python train.py --n_layer=16 --d_model=256 --n_head=2 --n_kv_head=2 --head_dim=128 --d_mlp=1536 --vocab_size=2048 --activation="squared_relu" --norm="rmsnorm" --norm_place="pre" --norm_eps=1e-06 --positions="alibi" --qk_norm=true --attn_scale=0.124 --bias="none" --tie_embeddings=false --parallel_block=false --extras=["exclusive self-attention", "normalized values"] --init="normal" --init_std_qkv=0.0412 --init_std_o=0.00729 --init_std_up=0.0412 --init_std_down=0.00298 --optimizer="adam_variant" --lr=0.00223 --beta1=0.9 --beta2=0.95 --weight_decay=0.11 --lr_head=0.00975 --warmup_steps=247 --schedule="wsd" --decay_fraction=0.907 --decay_shape="linear" --final_lr_fraction=0.05 --batch_tokens=131072 --seq_len=1024 --doc_mask=true --train_tokens=544900000 --steps=4158 --dataset="wikipedia_en"
Each number is 500 + 25 x the weight over its row's rms, rounded and kept within 0 to 999. Layers, rows and columns count from 0. Numbers have three digits each. The size before them is the row's rms in percent of the matrix's.

# layer 12 MLP up, 1536x256, rms 0.0772, rows 230-255, columns 0-127
109:517524526513486548495518490499487514535504501480508492498509463526425505502487499505483506564512539487531462476510517472521474491544509530490537516488485521555469492483527476514492524482524467505497474466484522535487498503525482473533485471520499531488470450521521472481458478514529516515491515500519542535515525490515532517548537443495521487481536489488480489519523495506518493529491
104:522501494470464532537497516541454500543502488499514530497486490471522470465468464484520522518473468493506498508494501508498473515521495484476514542483494542497481509491526504521443480521481511519480507518474476527458540568447501496497510492590455509501543499499473487454493450532485529509516467511496517516508527486488511470586454482513488504478575487507502519477514541504507475512495
092:480511513481477493504475478485465531491502458441471522502477527487500516491502473489509485524494442518516501484491558558515463510508507505534498527462494516510549513488459525517496482447487515514505430485525491473496511504512469506487488499499491487517508493516513465477446523460558563476468510490479467515525481560492565506515488469503499508508499523485539523510470445523527484524480
095:463522487528527478497478510520459491519507451517503540515529520508480520488517513479522521516464490476479480481509512498524516534507486523505520498508501533505503512502478504446438495485506513479502495485522479538492551527484452515492501432484503505457530469507523495529505537519499479543480481466487507517495506506542526449475471497511502493482522503462473512497516476503421506494522
091:414487535529537508517509502474505490477524520496530473470531509501463493486482464507541506519499462498517515522527488506510506506496519521508489512466525525471469480480467527491485562494586523445520489502549511501462486495498495486466512517501508479536478542478475530461480496535553503491517502495500506519471485470472487495509492526468502488523519486483491486460559476504526495481528
093:465531532557476479501518484514525460526463529502525509502503494496510507510462472512486478534487512533510527435542493505530489489497495493528469494502497475470518510525462507518483511486496529525504509536502524493495482471489488501504499530533466466506487524504514534486440518505481465550484484480460524557491512469456461500485504466528526501523456488471512488530526494472493497523504
098:506497492535507475491491516469478518496524462520493454485512536481508505513495502496511495517519452529483498512506506542517482461499492501501469516463462473474447508484488500477484492529507513463513537497500510505511535484485492496526523519498461477502522484512489496504464501499490539517499523464466504493516473535513473446498557461498547444514532519453456478508533487486503518482490
108:480500527491510537435491529529520519537471497490458484485509504478497556514561490497505481539504478521502484532484476482495530499513483513463526525499465490503486502492542479485529464489523539478558481507492486516497507489517557504535539471535490486503528521499515486497507502515502538505473500496512525523540494513465470479523525506454551494518555534475473515455506497494502504488490
097:463507500496535459501540481487491478498471491482500538483504498495507496498516470468528519499502482536543526465550525486499504486477532523473445542503503481483522530508465484523491482487493494467510482506512564588514515477548516534514549568529525474477495461489471474462482501469532507489533484472475484522513489534514514463493500526483489506561497526521491514506480501452546529486478
101:486485480502471459462487522498484509510475535502507478494498544526498472543476470512519517519488511493521539434525500506476477520459512491482493493502498500520529478460461461466465501505512521526504532497493510500507504473500441491532508467554494531492468495523493493529491517514542479508500504498472513490516425510503548490469517494508492491510532485491522505490498437482482509511517
116:491459495481501514474494509488511457473488500477488528514525469467501500491481482444509514493459499515497519537469454464516476492482487479514505540448468501530535484511454524436491512472456454531464503507449480529470491498473481507523450508509520448519476479503512510461477502486547477521487529479525504500475456529486515521508528458535483518457486464537531520493511483504498499553490
098:478495550516472488495530439507478521486514495494547466502527445479513452498475553473504526503499514472490527489543531514516523499501472518450471517520527496490490513489493513468560496473493488480500490489531533481508506471537462479482532533538480519485508499498514480499455487487521548513512490496473520483516484497479445464542506470526491550501495521483472482516480538503493490536521
095:502472487535498523499474495532499504497496484435485554549483536493509479508488521527492496496517500551498462523496494477496531517551505497464464538473478484474554516526516519459488506511517483464493507487492473511501489488483486530508479512534517501524525494544495505468463509455496485506503480508479540530508462517487511490485470527503513478454513475503522493555499496466500466506538
100:502458501464476487449494501524505456511465490509507524499496530539453525522489502502487472523485518504514521475495556493508462539508506546492497501473470526476492493480518535452493507496519476458506514464502487522497532497502487504472490534501444523508498435511539507476465515502550484512487473479486493498478473492552453461500504494455566536513524488448437524510495517477491546520511
108:470500532479488469471509531466543513487483490479545551532498499456521480512515509479511561529541476509525490539506517485521506487501481488498507525495462504563499494492465466496464551505469510503525512498508465478555506495519505444512543524519543492517531496478498490458475505536518553496472459488484526488490485531508498491500502483500529491479507519516515540470499469475492515523507
083:422491511521500504489537508508496484520524517502537524496488511522514477508456496546480493489523462564477484481546477485494494521487467487498510477469475451517523500496484478499480476473478509508514459538486528481497532464484495477506511535467477490546504501538467478450484461477504535487519492535506504511493492514475538514502490503532552491519516494521548523453506484510531492482540
092:521476495507497513498507402501516489504510541439514515494469515454500494522457483443529479499470503540484479530532542500504522549475528512508531514456529500525509496482487489503522488453490489503514475472476512530557503503461461522562474499514477508501509492509515491474457514465500519496444522520525547496446501520494562530483490505515473555540532491516504527533502494523537488501498
102:460512469491480528499475491569492462522471525463494490531521517481472490503480487446534511525488539484530500526507512532521530504533538494484463517484482505489488490483471497496494490467465492530493512450458484523522530492472521500510493521547518535521466474512463530515452469489499492475472470494498527492464525512474542503472484488502523554477524479499480509534512512477420483514510
093:480524459527486533498474466476502457500484499471537544499481490484471497474492544509496477523517451492499474483513479503513515466490496470510546492513482541482499491509459512441489509517469534496518548471533465479506524517499496479536485520491520464478523525528467525470458480533473511496499519520493508468500526491510519500457473480492485519521510524488520512506496502469483470508539
116:485555511557506516526494511506502492503481513480520528480510504488514480473466574518525490503562467509507464527547513497497490500470512490509507515477493511453478529485501495462450524472492488483526493431493469508491535552521497513495449482532505520507490478471502497527455496464508487501466492469521506496512474505551484460514526486516523531506495490478490519519491546442522476506474
100:534467531464437510467482504499492509475505491501544523489432477511484466513515500531594457478533477495492512465515460469494486508500473475482473511479468483515467505485504456509562477492505489527506529483498498530474536535518466471495525478506487493475515459520473504520480497494523463493470514483485477461483542514478534487548535523486512519520490511480496487533522468513456522516466
093:493514536515532502475481492552528499493499472490467467446480471543502513560477482498492522491531540516519500438526524538525500492491477535477478519494513482515522481469505488506511511508516458492481505546507526552486469499498495472477504488462546449494472512456458473507482488535520470485498491526472518434483486490469519478521515486534532497507557496489508518503497480485456499490501
103:523494508512486528500473471541506485500451492494522528502480427505472464533505493504522522511510507477507494507505471489499532475479479513513493513525509540556471509522496487469449542475495481524547510468478495533518511482490497526529493441558476482494477471494501492559461525486503512514490510500510499544500470509497502491543529497522501514491502514529517575501492519492550504519482
101:481567495477489495463485530518490472524487538487467528508536476473491497467502532479520540498497501499513537518481487526528496539499438500503516518487489491515472522482479472538490454483479521513509502496509509470491494544451515466525472477512498465527507488484506524484521511508448524505493500460493502524507467494491460452496481483549528488468491482466478487526513485499493537524506
090:475480524512558492521509493518525504467503503495498489503512483498508519531455563493543506456485492490474537470534479500486507552500491525495529499508505469521550498479508449485527496491499484516548500446459483513498496506456486462522513489503477503504510501485490487522466469470537507534473489482421478541493472507492485507531504486513538516500504522486476499480527488485490505518486
103:461461506540513509470470541488524484510505491514505535484545505493505442513477546512545461510535469468499493473494515490473455534486482478498533489465478518507494480456480464524500497497527488485499459542501525530502538481491491455509488479531473513485474452533493529471491478530539495478486481477504494500493525514523481457495497460485550523510478460471449512570465458494475491498526
# layer 12 MLP down (transposed), 1536x256, rms 0.0665, rows 230-254, columns 0-127
108:475518456518513486525541499537486519487550508511503532487525450490495492476487506505480519530464487521502519465517486492523518494511489489511447488463482511501477462511526477542504518470545483520481502482539508495484487522529538542488474437496443542465502491480469502497462495493524461528504505468516548554497513488473499506497502465500442449501563493501516484496496485510523490463512
103:516501518498502507489498525500523515473503523500516491525455504503486472515495531455499503540523545462492501517483475506523470504508541499433540460443469475520478498482469494486489491525490482487483527490477470501507530482538527524532488498475498466536477522449519476503504496496480502502493518480503471474528505507526418486497503498506475510478523563496532471467489507508491534504485
095:472484511500514517482523511486537479514514432504531504536494484534529502505533467476523527518529485524492501475459493482528521522521480496540476446509465491537483481481477517460504509516457464521503489458550513500510491505528531475501533530501499472567516531480483521504476526507490456515534537523557471527548546552469537483511520540466486482489486485512497521511534525510534466485519
090:527424525534485503524481464498452437478487482500504512504496485511533507496513520499510498492528515503547507504481536535478538490464496478532464486469500504514532510479486502552479487541476484489480469537525503495494525456540524529490526509558510490489500502499508478497533566550538568509549482534492530471510508459471484491479515455468496492518477442497461490521515474515488518506473
079:489517515497493519510506464547515495523530499500494469512477509487508464560499549424471491479503497537470477505466447507508504500461476476459546510507506555535502480481503475504537504489503504491521509480495547530504484520473501494526535470488554510504488474527513517503502488512484488516509488501494482519477460481502503502475514538487471511471477497536549517485519516527475517474489
092:535512498497446489460519503508539501519546477481498466465496503478505521513494498527540502517520518484536516523520491492498463479504505476494516478511484426565510510508502520507506533462498513507529502518493483517470542520531473514525523524478509487487484459486477443524483522521541519522443540519492505511490480526503491567500527526481497545536482485536527495516485491437516523494491
098:500459537519479514485505505502519503473491491536501534526577492526515487522533475536491479482527503495526528478494547513488545503524520534461536469544487501446531487494468495491506510450478506466448502465475457502512517527526461510515534504507510470511477479470516497540528509542515505494502457492442530490510526508506430499466529498500502519527446512475516514521502515516478541495474
109:509545464505488534519505531508461527494494530543512502528469479514500547467482519476507496476465513505508492461526501521497481480476519450464477499473492495494526462491525499546516497476492492520550542533510518546488430521478502496476553522533463514543514471483490481526516526503497501483524464493462479477515484526505518495470512521498482487523496527531484510502464538512507492478513
093:491503474497516471531512469421471521475478524491500514428495515484497531510460521483476525494531503526527500483490503502490496473479496507555468505490536504524495483483478547532552497472488492529475488547501479508507544487528485509512505544473480486493467508485457502508533543467520488500500531456481481519513508466505498512522487496513518506507506485499500507472451505501490496506491
101:478539494541455503538460497487480504484499490466490476514521482488513513511523523488511532500511496501540493530524532481475476491548551445494490526491521536478481497483496519540508490550466527551472495489486516467489504488493513523482470546475493495499492554523509503462493494493503531498545468539516492494480530535513516478481530517460481513482529481501513494507449500471483482500513
116:505536498530492499518499506516502493562477545503530514529485463538496508535499479502489532511506423533471480513534502513492466495471536527535517507466524507501498501531484482520553466485487495525521460464470506500426482512506491501531477501472534523456457462474511493527462476468502470504521513486491486509502500513510507476501546522502534477525511502508465519498513477506487506536497
096:490510521524477490497532513501496496431521483509498500471531521444514467477529485483516506489452498493474507502514525483521544478527456466486525518522487528455475510499485502515525490506533478494505495481494504474544456545470519540473529512558473552450510473490496524509490510496510498535510511480500526506513489491472490498485491465511470517466494463483531454492475577480497475528532
096:483466518496526503525447528464475491518477509446469472523521507485521522531506535487520535506505492479527542459519514531515516536465446507453453520511501468514526501523486480473523526479474463476466478510510510519489510510472478523498498468480476510507538543527484523485509486513524522470503542539476488508504451491552520484493496504467498523501489531507474468474472534488540506537493
102:498475492526524541504498467465481516520504486497461498509516472534479500539489508508464550535504519442481487497529522500452530532557521540493496530453479437501486534492490496482476509513523530537525508503541463482493478507461500513503539500472541473501461512471515496493498459479487495522515509508516461541548489533495470497565515512482501496508525542496557535515482489464521495483498
109:488486486505479472491497514493542479473519478500485504490513515503472512489517491503493519498495498454524533532500539486532520490507493462510537496480497533458440463518476480482488477473520490512474504481481513478510516501471540504481504506556459505510517466517552521487432484519490488534520479505506461532534508509475498488453457495522494503517513463551499503490474541545485514485515
085:562509504486469518499505495486556528516525525474486474471505510474494518543528486449550479458495472505511455515509548502501493519499457495459487493527512474513516513518478499447487478522531467519566493486540472494540511484484502458474511496491482511507520516473471495479488484495449480495494503508473502520491488507528506486585544528466528480546495506487515492475484501500497515491485
095:504490508467495471503494487514497543530507494506517509510478502509513487463499502492480559498530450483499551546467505475520545492535525495535491486520499499491530530448487457505527514515481512502525458481552491503515518528523493499529516492505519471486488489523502519512479500530496468518486468500517515529507473511499510476555461542481537538475491498529434457503464516481512434492490
102:541557485480520524489514511448486524474532516491536477511474476557478502476530502482490513497498512469508502515466509506477527472520570533448486502493494530459520437503506452496463500488512573468512461458516479544538545478496493475458469476501479501514490449473519465526497480505470433470526493489471521532523533536521500495481487496504487486500516507542459528485523512481479495526511
098:528484468515485453498485457527495485479491464493476472484520461476530497497552488554465501478502468451475486471514476509485497484527507537501490511497513518498496499512503508524468481504491475510527486529525498479495471509535513521490494549518477502500505558495500483489492497479476473517468499507501484448507546475477521523508474488500514494515480472477465510478529515536499503512565
117:522522484493522494518552474512501558517519503542479489564495509506487510490451501517486538477496482488504482508505514502481484497494519496528487513485559488514485509470501534492515523472494472503413453524522510498486529507476485458516512521500520504510492508506504485499480520514513484509485488531528506518475508501481505503486540510458497442539463496502508575455453509499479525532514
097:533490503478533441491513509541508515508505540499548478457533550502461493477510513479478480474498556516498548501516493484508502545444529528491501492535502487509456483493500480518493522491500537508499506480503517483509485494434476454470508519505493512500484491529515490487500526499479485540511507468505482528513501447510522547488505512521532486495479506494466478505586488503501511497530
093:506494525537488500493532479470506514511533541504503483479533537527510484493500514491493537510508519479457427513486477510516484479490567605498539527497475488469511543483492522485527513505494519491483499475545486468519508476466505488533487491491510519454514474499505477489484449498521516474496497470489500552507510494532501497492497499510464489497510482492506543514489527477486457496506
106:466518450488491467528496499510540505533487459453517475496566493539451449502509542472526507499547479511477530506485503531487475480507491487509489471496469497513528443544548507526492494503535480505470501476464489492493471477558493529491438521500536515486458515487496487466501547537494523512487540506517497485507510483549508521493470537475548512498484514466509509503485447487489546486501
099:481537529484488536544550472467488501508551484537543494495495502482473506488510521562527501472467487501488476520451483525512493489508523515482493512499525560495479518502530479496485494519463483449507509491490456503514530558521512505539467488485534483457487538526507514480502482509538532503517496531536486527572539514478473487532539475464493498551509494517481483478491486511490470514458
091:543547484531525478540516482507486532477522518477519482469513498488497495510517502506508464502516526502452554520499494518498455489412506528505531456483494479499495459486480499554508517517457466521503471506518473460530494525501493501465528480511496540474474489486506494526533491467500473511486499480446488502507528482492515492486500516459489474491525482535466501446498504474510471503515